Weights of a small transformer language model: rotary positions, 4680 steps.
Each number is 500 + 40 x the weight over the matrix's rms, rounded and kept within 0 to 999. Layers, rows and columns count from 0. Numbers have three digits each.

# layer 3 MLP gate, 1728x640, rms 0.0549, rows 1445-1502, columns 160-239
564576456559491582541464567547464444573547484485456478554460526519550493480505572540460496490545514486464489510522524558576434559524515486400505485500529520581482482557531564480460408540512523504433443524499479539485484450423463500534456496
487514452451430578459483438576461479440580561496491460560462487586442515532519510517531467526491479562380553525489496568494523469479469487484477510466449570451531458493522426439514478497485479515498522541518444486509483531583448471510553474
427461446495541507520455526439464481506387499521448555530469555495533428579544436570540495502483439503535510560589471427496514502508518556468506484545491446480519454543576485482503496563485400507510533495438490526547508494553456454470491487
436493520500514521498476566505452530462486501473521484452490476537518509490483568469461534442513510584518526479521535531495551492487462470417508452413490475420535443553548551514485562453423471551511503455386487496504553441471461537476524488
498531454499486563490503571551512476442519519464469535560551470446466468552540501476498529579508462415457525500551560463488515467516533482529533520535496489490551534565537539502483475527520578484529495500493433546468530399469505458480536490
521546559512424527456450551432514481473484451503448449502553475485512562521503446551475496544474538522553503366450492467521572506488504584528504424489530593505506522417490523513507591498507542497479462511540465537533552487470552522463498480
430534570524476487496553555477552548541438513497502489476466519502521517522496546470530512503515544566511467466548482513546498432499515562489554502486479470530434426478537458553457519421519531489548430528553503521506600469539566487487558472
496495546497413459465478536475512515496485464456471493501505513450415476490532479504516466514522503451527506551466505409479443612529554576458509440511489548460592463471489540451544499485515533499448485406464491562538471479553529527499565505
502559437503507495520544516478481552530542511446474526481530449594602411441511492491534414504486524482514514507510504483524491446572477481464502495491513509507500502492519505527468568506510515447477537498540485512492479548503478529487544503
454521483488470516485461532514509453513548480504474546447545623573529465508618546458551452538491408488425518550501497529573486538532483405484468473557543423482536542591466482452491425539427509469442554506521549550471479459460510471446521520
491485604390520519527497538481488434581458531452539505514517506560542566530437532508580534556560554504504500494525508491547480551503516483453451474506485545516475483532475489528437449569438452419471557501468453502517516510445521524551464484
496514493522491482481626488431433490550454485517555483528421518472531483472484554506524544437535443520482477448449559570525472548480524437433464528544553591461481432512516474548439636511558528442509494432465514480566494482515443453502555474
566419506509499490496508526411486455477486487424519488541537503470548482479531469502528496496470533492473473544515531502494461460479553503546523437538498457536588553516534508494498491529484504451479502555555536545516493511533533392554513515
514557477511515479479497508505537547518473544478495555613486436450520462495480508528530471480471491581494512461497496460493510515553549512492535479477519478529495510462526508513494583580492442468462552574471492529518450530556488425485466492
473509578488474535484450492492551502507474522523510479498447512480503417452422404397474555548479554537559545493517456487434456468543473511495500517540479491443473563496439497375499469505502584509497476438411463526445523586532486543532481495
513537489570551444503447490512441557533539492598462519549517556499525515514503631465446429526566475520540473448458495501543496518554475513441496483465598472449460459501481528488550540441532502517517522532457506532522573490502467527488474537
489554557498521506517485486461438572505561553524504476534468511469551418531507516539445497497435520498434495543501518476483482463467446483543513492421522509553581464494521505454577487508465487513528568503552432508453503496447519436503424534
499494500504408527476512525487499532485486449462548402444494518492463511438486520481510521511506585485518487563449450561432485484459540516485464464462489497485554524462481585461444480453542534579491544545455491536503494513535505514479545472
419496459538562459532474539492481429534518505551523489481516464514530517527394481495477491497501535479519532482520499461493521492486469504516548547460493508496555516486485482519503421551526433458446549515547504531560415507501483574442472504
466485466551454500532506465455490470598459499519531527441506532527576501468513584549438551552509450526561550524522475498436409513511473514513470464518536483547533526534579528561475528439487457458455468396508480566466518442545531398523531387
520454581480568478487417531501538477440489560576523520490498494509507472488474494537489568475532486445539442465439523501562489480501600571507425557575492475571470513538553531498538572519548491417470551492526438522427497462570505461457481528
549483485500524561506465456551429584537508503483559556501478559507472512513556426469494456495565492426483448501473499489488515482526503504522501509517500481510477436505485485466467494473495514522550479471494479468488479510503442498487558498
445565464504492418537542480545493477479509477453545465513530494519504502477445543429552471536479528509502531537452516509533535520475541525473417504498501522522568543452553515475579518483493485514505516450492501495424496427483534534499507416
521474476471485490517471521472421598500498524467418496482567461464533452487445605525459482497541559461532524534543507513395436485522457490496532540423477414485491477543489490452466435543526539469506510483548480442507529427526486523531547526
550542478489553496472493508519531459514496488549458457487536461513474560538525519571532531545450439537496478617546434525431498478469505538529533476477545504432469480472480511454527501402463512495472547562539511520406516522529473534539568467
434530477548458500438534452528533505528503422430429495495472516460466498410537493456499474517447477496530521469471540515506437485538482452500510522489540553505495505464578452521500482506480504443384453449536512544482476451503534449518604529
485531461487484464524493557539475539513535526472529492548549439481491519524558531517502479460470476469590498465498426498488530509579447538475462528546489498466489513459494532549462431546480498505455506507463524482574477485545498595629478515
539497433450487506485454496524440444473483503443544415539517483457550501560432485502502487490528528447462558552444468463496526425550529409496510528472485492506480530421433478466534500455532470531501524491533472511534565472511480457491467501
495488511452524481523526449493506464439509454491446535547506450468477527484560514545540515470531549474431528553485519493461479569567461497499573470447488547486551482532450455488514501521478468488547494464544494550521502449457535484478472573
478493490473486544513528456458559540521565515490475510482431493487482476539423570478466525449463471518457581463434462486457539519502474522501556493437528450483498390475545511537447505491504488445518573460587457520517461594472474533478514476
527460506461504484531556412442569551519424484434496469500465514530489457485511543474558469484511468485461517536535540466522507501438536481450454559432491429446487468489516498479518585567550566526440469554532526480454466526525478565457509544
533553510513445580552487568517502521514537539497443453523505448519441530430526582500482497470492585585558426516467546543613446489478518493517558529464491490564557494532517532542508540447488469512460426520507498505519525502537527538535510497
532537524528440525552403498411522527499454522510523484500508528571466528517531504519482541450535503465537513565473537581363433443595432527506482468485554501443467434515559445466576481515577513532554488569416611490511472509489496455521490576
551517476559517439466492516512538489584514551577539571450478505573532462440498495466532539483503574491489512526485537502493455448553455444540520505495501521521458542465548525495478589538554448493569481509470451483503586505436471512461408588
543427499533538502569463512459480514480530514459511580485450406584456571452459542510523474465538549507435455543464490474585457509500484458495456505530486528441490498506528533457551547459516405468482513468472514575502401434534489465506498445
458596495432569566456458561491462488506521491521491494417456512505520492601482484468555457497486466510560509456432571483459462501501417505487537517501479445558538503415539423471516517440576511486415497540528441514444505462551509459546504520
497499504538506534477459537480576478571491445452540463561510457465539498577458441451434517479492536515536436478515493511529466563519504487485505482475494446577504464459543454506483501483459409510497557464459486567546477443533507485454488516
480504522464483556487538470479544466564463490485448506462510475531480485485541474529536534438464472511510567496536474544481499425549477508517553495547554399534471490526527482495533517493516539460529511521493494498505528497538534544463490542
493498426505555474548451540435566551520502514507431436549503513519489390493514495526504466531503469554514437447476505575520485497494461481434478522479511469520529458480511466480459449419474507552536533545507489480488455469479522502462486512
475494499569408485526503483517531492498507558454408458511553549501461497559540567483477520493517466498558487492472547443477585526609474474540577473469504554487452473546529511503483534471559620481507498559489469507488479530446494505493483484
519486560464460518431511440519470471467483389524520493502525538460471556471510479441469479557462576502482414499431514451518472543471467524453458493524513523468453526494452518557493524573552488542515535523498520502480443488458505470501557493
485488472510495496466520533526551435553495484511471502472487488501464459487458556495544499433490518487473517502487490514468560469472535576470489441552590478492481520462512457497558517524480514534565502461533473467507491517448533485518524522
557510449431573386489472511485524465543464501481484540464519481549534503519495464434520535519488479497464482482490536435413528499513441522493498450481534519585501465508502477482520512473490491428494485545480518526531523468495507493476536521
547526502498522548527517522536554524446471477526522531559520497482558483496536607551482496452549501556484503481519562419491461494553495463438534554471439450525481455481518431526481520476498522545486515496524509480509489456482545497490472469
481463537474512408529491537472517427458483425521441514530548525456501511475561532444553544481487498445547515462500487514513532506512557520426442583500537449524510523521548501423482489437466477496448536539502510439461479458499569459415468506
457479486379568504518522470537526426486498497567537534467544582466514480478483484459505487489549570526446515525512527425429508498527534517509527457468515555503497508526490497486531539525519533480456526493572474423567454515493535565422483427
504562462509565472468511494416482554541557494514454510498516488456391459530534471504476548483469500520509441512438516522535592521528504491534553533482482538523505481461562515493477467497462518458521512471453571481468475557537532546572451438
499557489517438477558487524496483478543504530467515546428506519562513558502507477464529508463559482466555456517489488480491551468500480513464501510512525487542536504547550508497529534455466545467485499506469468464542499548522503458521493403
470564538456541515546531531461536496455518509529482499460515467495445510509579462487532551493465579473491465461518524523524419510506511551508445446489542485422522472551501485520514499452426606495436421440468503410559487519485556538410544449
486529555413475578449472506535489513529452508504440498556519501519488477464502499457512421513564503454441475339488513578470460540548522522507507533458565468529594524539474508591541469567567537491543561357522532472536485402515537609567464464
501487479522535489488543515525576408535454505549490434492537530495479495434516469471488520494558587527471459524499486416508431506437541535573493427491514498576476464516500541485499490526464516528558498549507505525520467520481510556526516511
515449471509563470486572499465453543581464507574506415466472516524532571524508526511540476475535496495436463564465479579485502491437550534451506494514554534479430499512507508532492583571417529551537514457468500544516546479505488475500461528
536540486523507530530540467486478521529586520503521490463530485504575547447535445468477472487499501472428493453453486564556468442509450384485517476502458613521519530499503445439526505558519462542457489525512448519453503507460443556433489497
480483557543551473555472473506529476490551517402510609538459500429502520543501530577512478544415454493470454502500472534502515562507387543525530560527562504419523469518455397456482470501483559514480477453541515507499451442503495469509479517
488472469575539415460542502483454431511474438539530490468532451501474559403502463501509521448423451467455521542502517519508540486489547527471520542467506440562504458492516505475484485489513463511503530485452522516541405487478520435492409574
544583506531462519537504550545516436471512551595470489473480495461550495511545482517506462447500558489495465520471511464468558435539489446498564523564527583407572479484493527465471489540442477470522523474466406480457452512505494507466516547
445458410496448530536465476472446466484485467476465509446502563502487438415503503479466524499554453558474467509480524549470529538527463499490499517497491568523540465549477571465472457459515504547448439513545406493433543576478464490509498513
452529495452457529511496524467487480465570512542567504500523479487517618488481554484540492454596578473416472448462575548574502585467517536506516430471538563526509470521462526498594514461534478460567449492553497556449506499482466430501509517
# layer 3 MLP up, 1728x640, rms 0.0548, rows 1445-1502, columns 160-239
474470490503492465532459442452535566503490508449499461479593541511479424501487489490532539452463488418540444497429437454472470458441520444487480492419472485466525451473479458495534556536439438517502499489508483468492521462512490545474532489
532414496552508516483533465495508448486494559538407527550468494560456482504457486552542486572460500554491541547484454427507534444501461554480468540476527439418509499534573484412525596524462475493467541522486515541593510490529511485510492532
475541464560507490534468472474487489502484507544502484515536526459463479542547398563487490518439424473505493455565469533525429508536423528521464506617475439448456491528482514503502434529566512493517543496516528488540463455535461447516515454
495455490497548503472485522518414478593472482466530582535454490498489484467595551578550600521505544524474531536442522507539404470534481480537518516488404456523549512492481499503513498453479498543482491494481558539520446484485486506448474472
461488506480519440543470536529479449524519452526556445479503565560469503420450532532454582489469492515503479547467498482549465514517520570520560526501446490520520492570430460491569490533421472468531539513487501470541491504461534548528434585
481487541453566476505568516579555517450556451444559449433462545558507459484495500493542484521543534501484492510472532503445528505516521488548493456451466504473497505548536526478547472512517489438466530539474501448529530478489432575557552539
558508562580465525543510482499494507534472489505483582556481490425539550473549539480474550533476533560447451439527483516548533421473547510528481549496479498425430541478531500456498556439494528492495430497537421621514531436522541462510577547
576546416543497479535501519518432548559474458494456474481543500490527550438453481533542490487497597511470513470473440574486442574495541526503541526524521424456455532486560556584495524483533494506448499504495482539495580516477454414430467542
481514517482509557494484494486504416515577547512476499467471516460500455499489506570444479498489464476524448508498465470486486432543469538505410434579495487472522563429552495512493539477526495498550465544513434561495495550502419577488508481
445445491455532498554479447461453531484509527504487500533526501515454515494455525514561522475558491517522508474521477493485574511523549496481510469485515488493505406526533429567496536464505515492510527510432468511533576524507435503479517437
503549469504542534521545540474524429435466509498510508469453493535526488510512451531507524537550535456500535563493491505548482488568561501516508548527544555484469413507506511451440467516482486456448556476487455548533502554514514480559460495
453507505475497475456510572558517465566466476493521576450612489467446498507439535427489476509473573504483510559528523505527547539461472501483442521517576492586519537531588555471522417494449535438517499462492488574462537484551541469520507491
440572474574517518456556555528404462431557484457485509490506453510494589493495537570475474505450487472555499456469516552453511523510475531571510477376466507538464522566470577503408648535519475470450474430507486444511557487517492563483490493
521505503437510505509517525546595506434441486512446505441495511512532522505504511513401564446481431473508488514457412499495436489494517487461545491429469499527473564558466473538504501483515533396490571478483476487535511499532444497498467450
556510534414519580497461524513572516524472501498504527510564498397563540485486428472509538467526510483515533452440526545470577547590521594544470431486446489474443514512471505434544515490527503470434549461442495594461441539490594481605481396
514542480436545597517596498488590436527459465512446483492482519477500466492482416517560491547473531502469500579576460488468513496566518539592459531504476489425547498475454537582523500500490452500557535389524486519467488460553521590518578506
512508521470448490464490514430459477486478488548439478484548468585511417532536507475488529459436472447484501479450462567474469501585445513568536493412485521573531486521537524508544453471517500475445432477570495493425421453497469497524451472
479448473564561563496521486542461509449503579503513541453498416516535537517423442461529471478504488411485502473456511492540518483553534429498472417398504494515506509478539463473491438445493524491522531473452454442531485507467520512490480517
536428486424428536519565483505506479542476532514427525454463563468522484508519448540528498547434488511489520474452489502405489561462464473453386505535493467476441451487460439520507568468502427522501491496485472464548501509495471531456522489
470502461518498526486493496533435486559498531437468508472534520526539481448458450482435519568485532564527482505568486481446484496511544519509547441491519503503477615501503509464522475529529466540533571545593545443492466477503487481466521468
427539553486517490523548476515445470458491575527473430490519423479521501515449493511474519473506495512484543484512472558532529501501532501594483434480501526440512513529507560457555440486479493499536542556522467539494431508510554496575518509
466551577554508486482417560539476534515599513449486429472455600477509437538503452454570616494489482555559572557582463461487498432488501487452567459472489489491513482495493450522503449454527493485551435545490508556504482585558434548541446508
503424486494404528498494487405559488507511559516483459509534547514493531461520480488573526503533518534463477534505488462448522443476554553511540494519456482504436504559521458481427527483507453442469476494488479523489470492467539469455528447
561467590488452442449445556419540442481425500601526433480517463475509586524512463512517506474519471541511464481459490412511421510558492448467498504590526466401505512437450585499518521559566539456407519428494498471504528496469481422521387514
478445482494537501545524400522433457498488439520553525485522471433459491476537480505528501493458531472470514513505474471460514562453491512527546559562480468597559556492532447479509446539460489472483484567436474487468529564488465557511454512
497502466513439434537494481423516466471454515525536522494512475440522544499518524452447589461447520517520517451510559514494495480558458430527466474508481526456526492596503519479483469453556498505428473522566511439483442492450505501483466465
443534366495525495457472491512478494500583551545454497480452511507540554492458498526438491479504483505529478495517518495505533451487507493507499451496465511546502494576488601524521429499535489587498409458515453485477505499523455469490493485
507493556420492551527445477457537486549580586547498534484530489491443458493524520510498531481559469645493509472551462511417491496541443518461501490476461463502491477474520534569431527479499487469486474566466486485453479506517529459489598509
503513477517516413490500445533540411517519499470484469487517504483475528544543461504573562629557465488482527497543498504546486504427492473557517568445534480497495561504541527531520518492541457531448490496491588501423496495524536510438480433
570484522475500430480479474511481566532441553512564482506468455491438467488497366502507445485511533465463462484516425506490521480505404495515485525558539573493510551466484523473535545451508495525474514478504524502475503480521493512514538494
473554470542494453486499478482523537449494466583436626459542579455569490549505565468550497464498450503506490580487435535491480502539457505465461522539476531483512540524491525554506483520518446466564535536501464471430473513496589487543499470
399473554532498491528532478495459499460468511487476531512486483454515436577464507418556451511451488477518508503584473511390433481549506416522494558457486479468539540460495497505477556576490547541529559490505444553507538502472572435477523461
459546452476488611529506549500543491554457478500534469543495480512537481469521528556502509549464502548467480551512502547464501522450531536484460446551538495580439498547564380450486539449536416459545497416539481509536536428477519566479554537
472445436494532482461504445561441472529501480544543567548510452453496516516498496490463490560451472424448565373537547487460490588523528470517513543586488527584437546467498476547500477546464519492461457495535520593510576475506431427497475568
570545490556414513453487562558514487545541482515521501568458509500509540565530417480528470471517497501484508548511581410575524519418488527486633489534500482492516511462541489502554487451451518516470503435432498545545505556440532518561504506
478496461564475580482432530495534439507509515617531481530487516531527462539510467585495416481472518500505478515536474563512501477515541493442528459486465494458470530471569446441493474519484520446474480482505506538549488468544543514503446484
590549470489450541447537525503466487537564474516455510445511422455446520502502544456502463475488434473462460500509440461501450454536473470449552488523495415526478410497513497502488515526490438587468502461482547433533458498466559486502538522
487559483537457519475530508480544587421456448550444507510560423478513535431558424517496520577537485466563474464488541440474466438469482500488456532514548506472498557519438515451497473516544529489550505477429488503523571496518555520516549485
578491548566487544482521479496499446416563417471505494476532511479435545494555499536586499481487509551542464548447445444568475469510467468508475505529531456486523514533506490514486510511471465500457491491491484521548422481500488558414501529
522495476481504485434511443481498455504469569492525483446522482481545501537434503445516516533499532490481421482501514492481496510461438466553532506519483521456507422512494483553492513472446469512458475492521499492547465527548491511552454547
469477527540508491460458525515469496499446401571534463503467538479492551531512480473495510462489479550490462475432455504538524513513573481485456477510513469461492484522505484504526455521569500513530541534455484552539477495438490524513530416
466470476495520446511484496526480501537509477538479499492470478488507535461460455517477536550451400552500448505477493512541456418554501526535596498496505561520431437527492516504502501476502531455540506446478579603490515535513468505499509530
413513483513407520543670440494559550510521547500487577537454571420571533512502498480429508433510512493508524445487466522594536536458522517480532520529513550464465515541483490486489511445530513579466549546542528534508525511512510538540562517
542464491428479512472549448495510495484447469478489511502496502486531520532522459503528584465537593498616471489516529564548495507516516500424492439469468480465512584539496478469495487385465516484567520541480497488508439549532561506496500482
477479519494437489515438535481539465464507484505453519516556503476543539491473493554435445522462505481535527453441518494494532561482463454532483483475500477557535573549523528496534450506462511510502477525441489518511464495502466469524510510
481481520483440486458570481492503546543531521464512471518482498480551441491450495528491468574488555516499520471436494551519492473520539550494522539480507551525496470520466471546476374496484497462525428481476450478474474492422470439484577504
554458553537512565482520491442505482482540498534454527590516391527467426563470528509512466499542542443449466508503495442539522501491522497501505504560492496444540426488458459486521526482560519537539518489439460454567534475454512532552582571
517535469453418536535437511522505606391477548580555439520491530527503493547487439530478569513524471466481483463483425465560504481558464509520477522591478553467446489551549467439504582524521430499502453469460485514587502507549488466535561507
497509395441494432555557439501520456498508445440441553458573496534458489547505512463412468558461516509524478510484485474502497505481450466513480465515501470556500427457498496474535533537488477493523508565537524527449492578546409503536510469
547445478530491521446508483502523456446467442474469422541463419511531575567448472417554491565529485491552533503491566526494484535422496388481437487504555556486570553520501493462472494424455511426515481558450437443516492455442477534554410461
516498543531528411481511528485485478483507497510511475533566487485501509490511390495463509552505475470562490524468506533480467532532497458509521506484464501498535490507580508456433430491491476439471523474535517516479477518499530472519512533
448529521466462466541515450517536545445508439499486534468526538469499584540492518489518421492447538473531566491489501507543506529532482492506507440417460490493477520519498471482510544480461425517484559543488500479578536500525594502429531460
409454463514433545522487503563519475479518505459495582473517541552491453530467489489500485460562481507498527534461492442495433453522501452468425542601512576483475465504420467543525501493603499428414459458513474523446518521502517519504467515
551524531480535490436507530518571549487518510541506488536519447453532457512438549540506518521519520519476496478485583490481517472490494480507483525478476445547451452450506540467493584510532583517480467506537473485500506544525497523522474433
501468489525446499534511456522515562515460557480467522504493454513557539554471484424475467520451430521496535535472555478523506534515398484475476442508444498495509528547481446530519450518501492465490547429517550458527523521527468531472516511
516535471510510476508467482456525437503515510536477497492525599485504449531542465547541460465508524525468545461535506509545561433510487585483473532530507551503523577498520412525489480521471435505488454478481535527423588464447592459452485480
488501476490468472539504434480524481511472555564548572544464512488464528499530492498471416486484539523482500524524469500528556491527489440497460502588440486530530500497503455482493573491514469526510488483506539526614505587505495504492465520
410512493434511490572430497435524454447512487432499495552504439454442512531564477588416438477513504442474520490483550534568538450464465524548544499546546501512452443561509556512531546528509475480493539502501468537522534515512520515452491484
# layer 3 MLP down (transposed), 1728x640, rms 0.0545, rows 1445-1501, columns 160-239
472477460496546475442489421502529445475502495542516499474510527511497487531484443491521460538548515509509535510496528470388525510473476504498508534491472482481434502505508490502517515457470521483501489495474513487525491495467531496492585489
518489436458517519532510434498450470448496489480467522528502380480521521494507498425473507514514529559519477503527601436397476481545530493542431496471533469511504501502461487506541524442357466532486486381483489491526470521451510536488446528
461568507479482514512494511469519540493470507454507473431449472434534526502443521501481493504457440491497515448489521484411469517468485529487463487639574507553494550461457388443532437510506492496490519495447527443564513440517479443511481495
575474457523427504531443542446508511514490476456548480513551514497551481541483502517511414442518558542523494471491482469396465444438497439488467562502493503465525499517477455383491500517450504480527439519546507449497453491446561488489482516
485509528446496462477502470488454496549566466486559521463507475553523494534422511495480503450451525492476458563518458484522479485505490519509540561481517460504419556498488466539487458438477469503519493566534505455492522505494482492470489601
500526565540445524481459504496466575484508475513432556497494569465525468543521511502494510446509467531540521519548513505545497486450555518564485469443523476531545550536479432514495462531472554540516517484471521544526503437489514550429486463
455515533464487530522521499528464539440596454457449532517461483537504468444507563557491469533565449512434458464549490476496465469532534492497561448450590540604482447492416485490509516481481472480502496539462502485537516515487409494553457500
534449452558501540465503456507487456453563489567482474406421516474549417528531472505502545439486540532557511488543495491528513471492523474546539481536486533555517559485473486523585451492439488544516530428506477491519525524520517441534476534
455510466471515440454452508425444508526445494468392530488575493583533540438524549468518442483460508461430471516517527469468460549517487467477483518502480501493548476559494472539557497463477484450514513488530461481497529522505489484480460505
460483405496500503472484470418461439522583533554527442464550490551408407499506509429575488527463479421519494442532494517511513479502492452469519487537531551511473478535499428490530512436487491456526443413495450560518459527439492427430525480
479514570510521506455484561481455497531576451548560517448486481481521464410489607537515491501556433512437512485503499505492507466497528485457472442448530484524514554468497488552507456484581504551431432437430518564554543542497442484507548532
515515509489499460526497499461525489493455469484542547485528489515464514521454548469524485531401586455527439480478470532541503489517555487454539488480441501506548585569497446522489501506545517494462493498520561537512496408506506528466496543
564537506506500467606568530532519499483461534408521510521467519530488453430505504449488549465542500505477534461548483501531484446556487526503445519523504504556545460509515605502505546527555512471414504441483504466496467522521458431543496485
478457533469561578576491461489459500457477501522527463454552536502497540516603445482454491498520484443514473471494508507595485435569500525530595462478420488495542486575459546463454523531476549472482474575518453474508517478453472498477494530
532489599524515579551488537548557503487438502558473507493503513390520489474477454474514562489466450471558469516542542474478506548492523544409436532472478502571436524537461405462492509491587488445471502484468490511451455483509536501497573511
490421537473437551528573440476441458560514523423556487471500507561505476509516530521491520511521437517531540507453468521482507494480511562553405429481494516505523536476469457465464475470504419629552526448531448529485521523521459511476498463
579562527516531471534449548454505608447545535528497511539503471500435500555461471487458461486511489507492526494460495501433510492489482483526506514458536488519464523494444497527461548637479502443496499527592470498493454471480584481511522490
457504469561519449501434416495516599492471430484492598483500482517553506542466555502454520438481446440501492507480409483497512460467465506421551508516412498558556493473501447481513526439445493441552534514506607484502525416439504530474461497
463463508512503552490502534560431545489511499561507487556431510466529496481580494503531525407495546484488468529495457476527509556499510525522495559479462439497462459482528497502501431545468488487541492480498556531563524475505557512529466543
560554430541525446578519534470528539520509546551473528536490469471563431504534476626467500502529508497532466506520544516502475543521495438523464505526530481512484557507479526444503491495486511486532491479549476570525466485520543539515507435
520488493471504542521466542510517491471515483485514518475463524581430533513555515503478518442561537503501528450471520456575434486499464562492482521559505527536534592509513480498509562498508497569514487457582556461567513466541480546531508586
517469418494492510541470516447467424453409566500493515557562467515501532498500471542467503481471467529505540414437577519454498499471521502479545527516523500547456557490504483502480491530430514469491588502483527471486486475522590475471462500
462412466536477502448450572438473510481469485544520458533501512443479441534433535497523507516574515551427523498507451565485491502511468470501482513534502515499467506449475511465515440541485520574487542529498471465436527515470513490472500566
480496487456510450513501542437540494450511476465520532449496450464514462440415531524442540614560426527509495510468505534469439527436512483487480413553463484529452538500568407455496472458512570466506503520525427512443436448458470522552419465
514558531475496545520505436480510545530468514451482552459538519488478517519584465506557491479558466474494520438522521508529604517553405528424465518423484446487403490489554435474498512513494517499488447493523543510557500445457515513540465478
521440496498446513428552507494488504519495476563467514483438460469535498443462493554569441415485472606497523472429546503517491616550573437524569556472514536523510498520531507540587585466448466451404487482518497529500539472455445523461430511
524477514511585532517527517481490507484533546455518476570492466493547531570494469465498499452502544437563434498500403578530492483536453467457466480493554480475475437523496506469482442399488450451542447499594548526558532533541404504499465470
485507517507477476516521542490544542524510459519481459528473521421544502525498516459490540526494546470540567556458525543518525432508495490539493493511494467494595490472492477444499510482460535492539504514492467514576578453521571571456476499
529404453483484509594520540474518483556501532494487481527428493491513510518529494536460572559517529476475500485478458552469415463523468493520520516514534508398477540556491495560518518529511506466481521495450453542451500452538497472494511435
539498538496454506513450485485501530478462490513507503476454538514500464492548520462538451537543547577448485529472492515510506499486532594518486498472478473470545457469418481553469523529430489525487569613522493583421455509487545491454521520
511494532438437505488545447548465540448566515510517538539503557568539454462532453537543509491530549498508401578562466450473512531495443529505467524488469450529519481524494532510552520508413449541548454472481494448472453588449521479513499486
490497473476504460466510554469527519556507396529459527482447539444510474570454486481547484541561472506531593491513504473438510519493445522540484454450478521513475486426474490476538502518484535524552523486459467479561519483511540514511520530
458476517467480492475519487472519438562611526516478547471547437493516622468485444474520472406494516572533575513530473510541539451488472543555563455484492487479552511515484507490527450584488526507556559481524502505448545467496465485443528524
504509533559495415399521542528544503530511516508467521552449471538496442499486493564469520470463468489405450555447529487435472550529479536492525482478485588603453475431441526550465529420562495509433483476561516461447468474514505549520530485
461520520512444478507539458482522435509539450482484467568580535500548536475479495422516528486553445512509533514550415471515515448544474557511547520485538463527516525515501559479519538491476472505556501549513475531549575561466499547551463525
464507479469489426519491512519519516489460521540523574511566529484499455421507476527509554527561576524522545471519475544525491482517448496501587467460516475497500506558537572554503582562455478541531513447505530534486508498554416513466470533
493470528511443586546509490496528560507621449460533459572488518446420479531552478469474533517504447474501504433535505487462446550480496546469536525453493504484466562564543455485473525509506454416510450572484492447542517490562483513446489516
476502451514457568518492504602532440487473506547526531537499512488559583495516555558562454488537534541484530476495499482531534591456496499488534524576447445525518519507559490556482480494534576522585552480482536544478534483449575533513489478
474467459449537528461441502522482451586505505525516517524497384483532565540423510483572501478451505426472498533471465490458494473533523527536484474486550511550482486516592482461493518574469563472500438477472501529532435542453531430436519489
478492532501469464477521471515497462523496477485462472516462527494452446482488511505550508506493506460487469518490489499551592528473493530484475482494542477532531529495510475510536512528542488496512497517473449482424558444587462522531449509
497485433536567495478493521395525522520490489438540556501505550482518452573513453481454536466529505485464501484521548509447558510438547523513560467528520445503502523452494519527564490496473518408542518503546461451523476529461546499544518509
487460458596491482404492568524500525607506480494551478522542506572567545530557533506493544501530527511514528499498491525525578514468481563525558430546438549493464499504479433497541396471472567514521536549519494596516494450572457525460478484
498496554526465513478527554465439522546520509518478522534485497567495459490522454466546445424519523448515509472539523497506548458506481504534482489486483549491480504489566495496465483488506497483511469539506515572500473515497524466487557483
519467473464484527515543538446483526544513456485469518510416511516434380470525558479575512506533513500535527495538516479511474491556532509479496548490501428494529424529551518529475445400518524448496464466487492419503450534419522509554494487
497463518504458476438467498493499520428531445450452559461557443418597518429560471486520493500526548492497499457543520497479455482576538562544514506594455569552463392518513508545536483485457453498449516444497505517558440502533499501508494513
508442409521495468525504491499516419500556450520411500512448513529439466469517468483493494505611544552469491433458480484478521488462565444506507508517541492495559520542507416572487529531486501533502499463543544520435506494517497414479517472
442462569509544477388468504524438480508457530465497524573482479484501608471523591479508502453464532621461493543504512517488512512462478529559533543530504480485551517463449498503484526502461448525517469556433516533456506549477523451452481552
552536532475542424595475479464521478551495527424554524498504519521513522518453442530567453525465490454432528494447526481487497426490526535555472512507524544549542472461517479496505548455479439446550551512483512551478529484446515494542552489
500426436535493528481490481513523448569461469531540557562533539493547525531493489462568416491527460562493506547458445455483496452401467461585444492490442443449541483486515444494509468463514553619505554483484475488500523521570508484504567485
512465556529455566511424553532487506533585545526480471477502445489505458557488476508537475486513449488459503443481539555553495485514448535622533524462426444527480466377435491465421499507545562528539528456508562538488499441511475476443479573
456514569511484526480489496490512543467492541496517436535502558505551529522530494500523515482586521475506425488530522426538493461542472522427454448471496544498546524467456506491538507495533488472476470549451452463500506496502532502524512530
511467484482491560511544521499507501570518457496472502519486552461441443488475522508528481524506463498584511436541473563516479491474477475524515524407536491545432517447438513444530536437515407569487530479568530528558596477506528421512511487
515471470496531509460508525477468485450516549443497522493474518530535428441453472523520617475557437498438490554509522423524456501572506499573508482474493467531486481509479530571499474472541574505518442459506478446521513494466471482547529532
546482485439588543467451463511435508572496504473490459521529472524472519447442553440486519477457489533508493533518518519462530533497524483507531477557532453468497508375545591441491477542511501463496507462512536588542475497475492518464488434
450493415512465505468449438461501431506488510477457461519456586513547467476473499513558461510572468481495452513522557443520547523552536545475551524558548526420449552477431447540600572522527476492451529490436494461545500463417511524405489453
505518476560510598507531507564475518488520512511475540424507469562551484468499396469464501504527517539469466560493492436519488518548509499482495568492537491498507460494526472474461434568518531445481486532511520548467518472473527492502514509
519552479473564506500579535519493421502399436437474487522523515483481495480539493536513478475470551509502484506421567484492499442556523493507490485536473519456466526523446520573484538552511532542509552481572472423497535536516577480506483481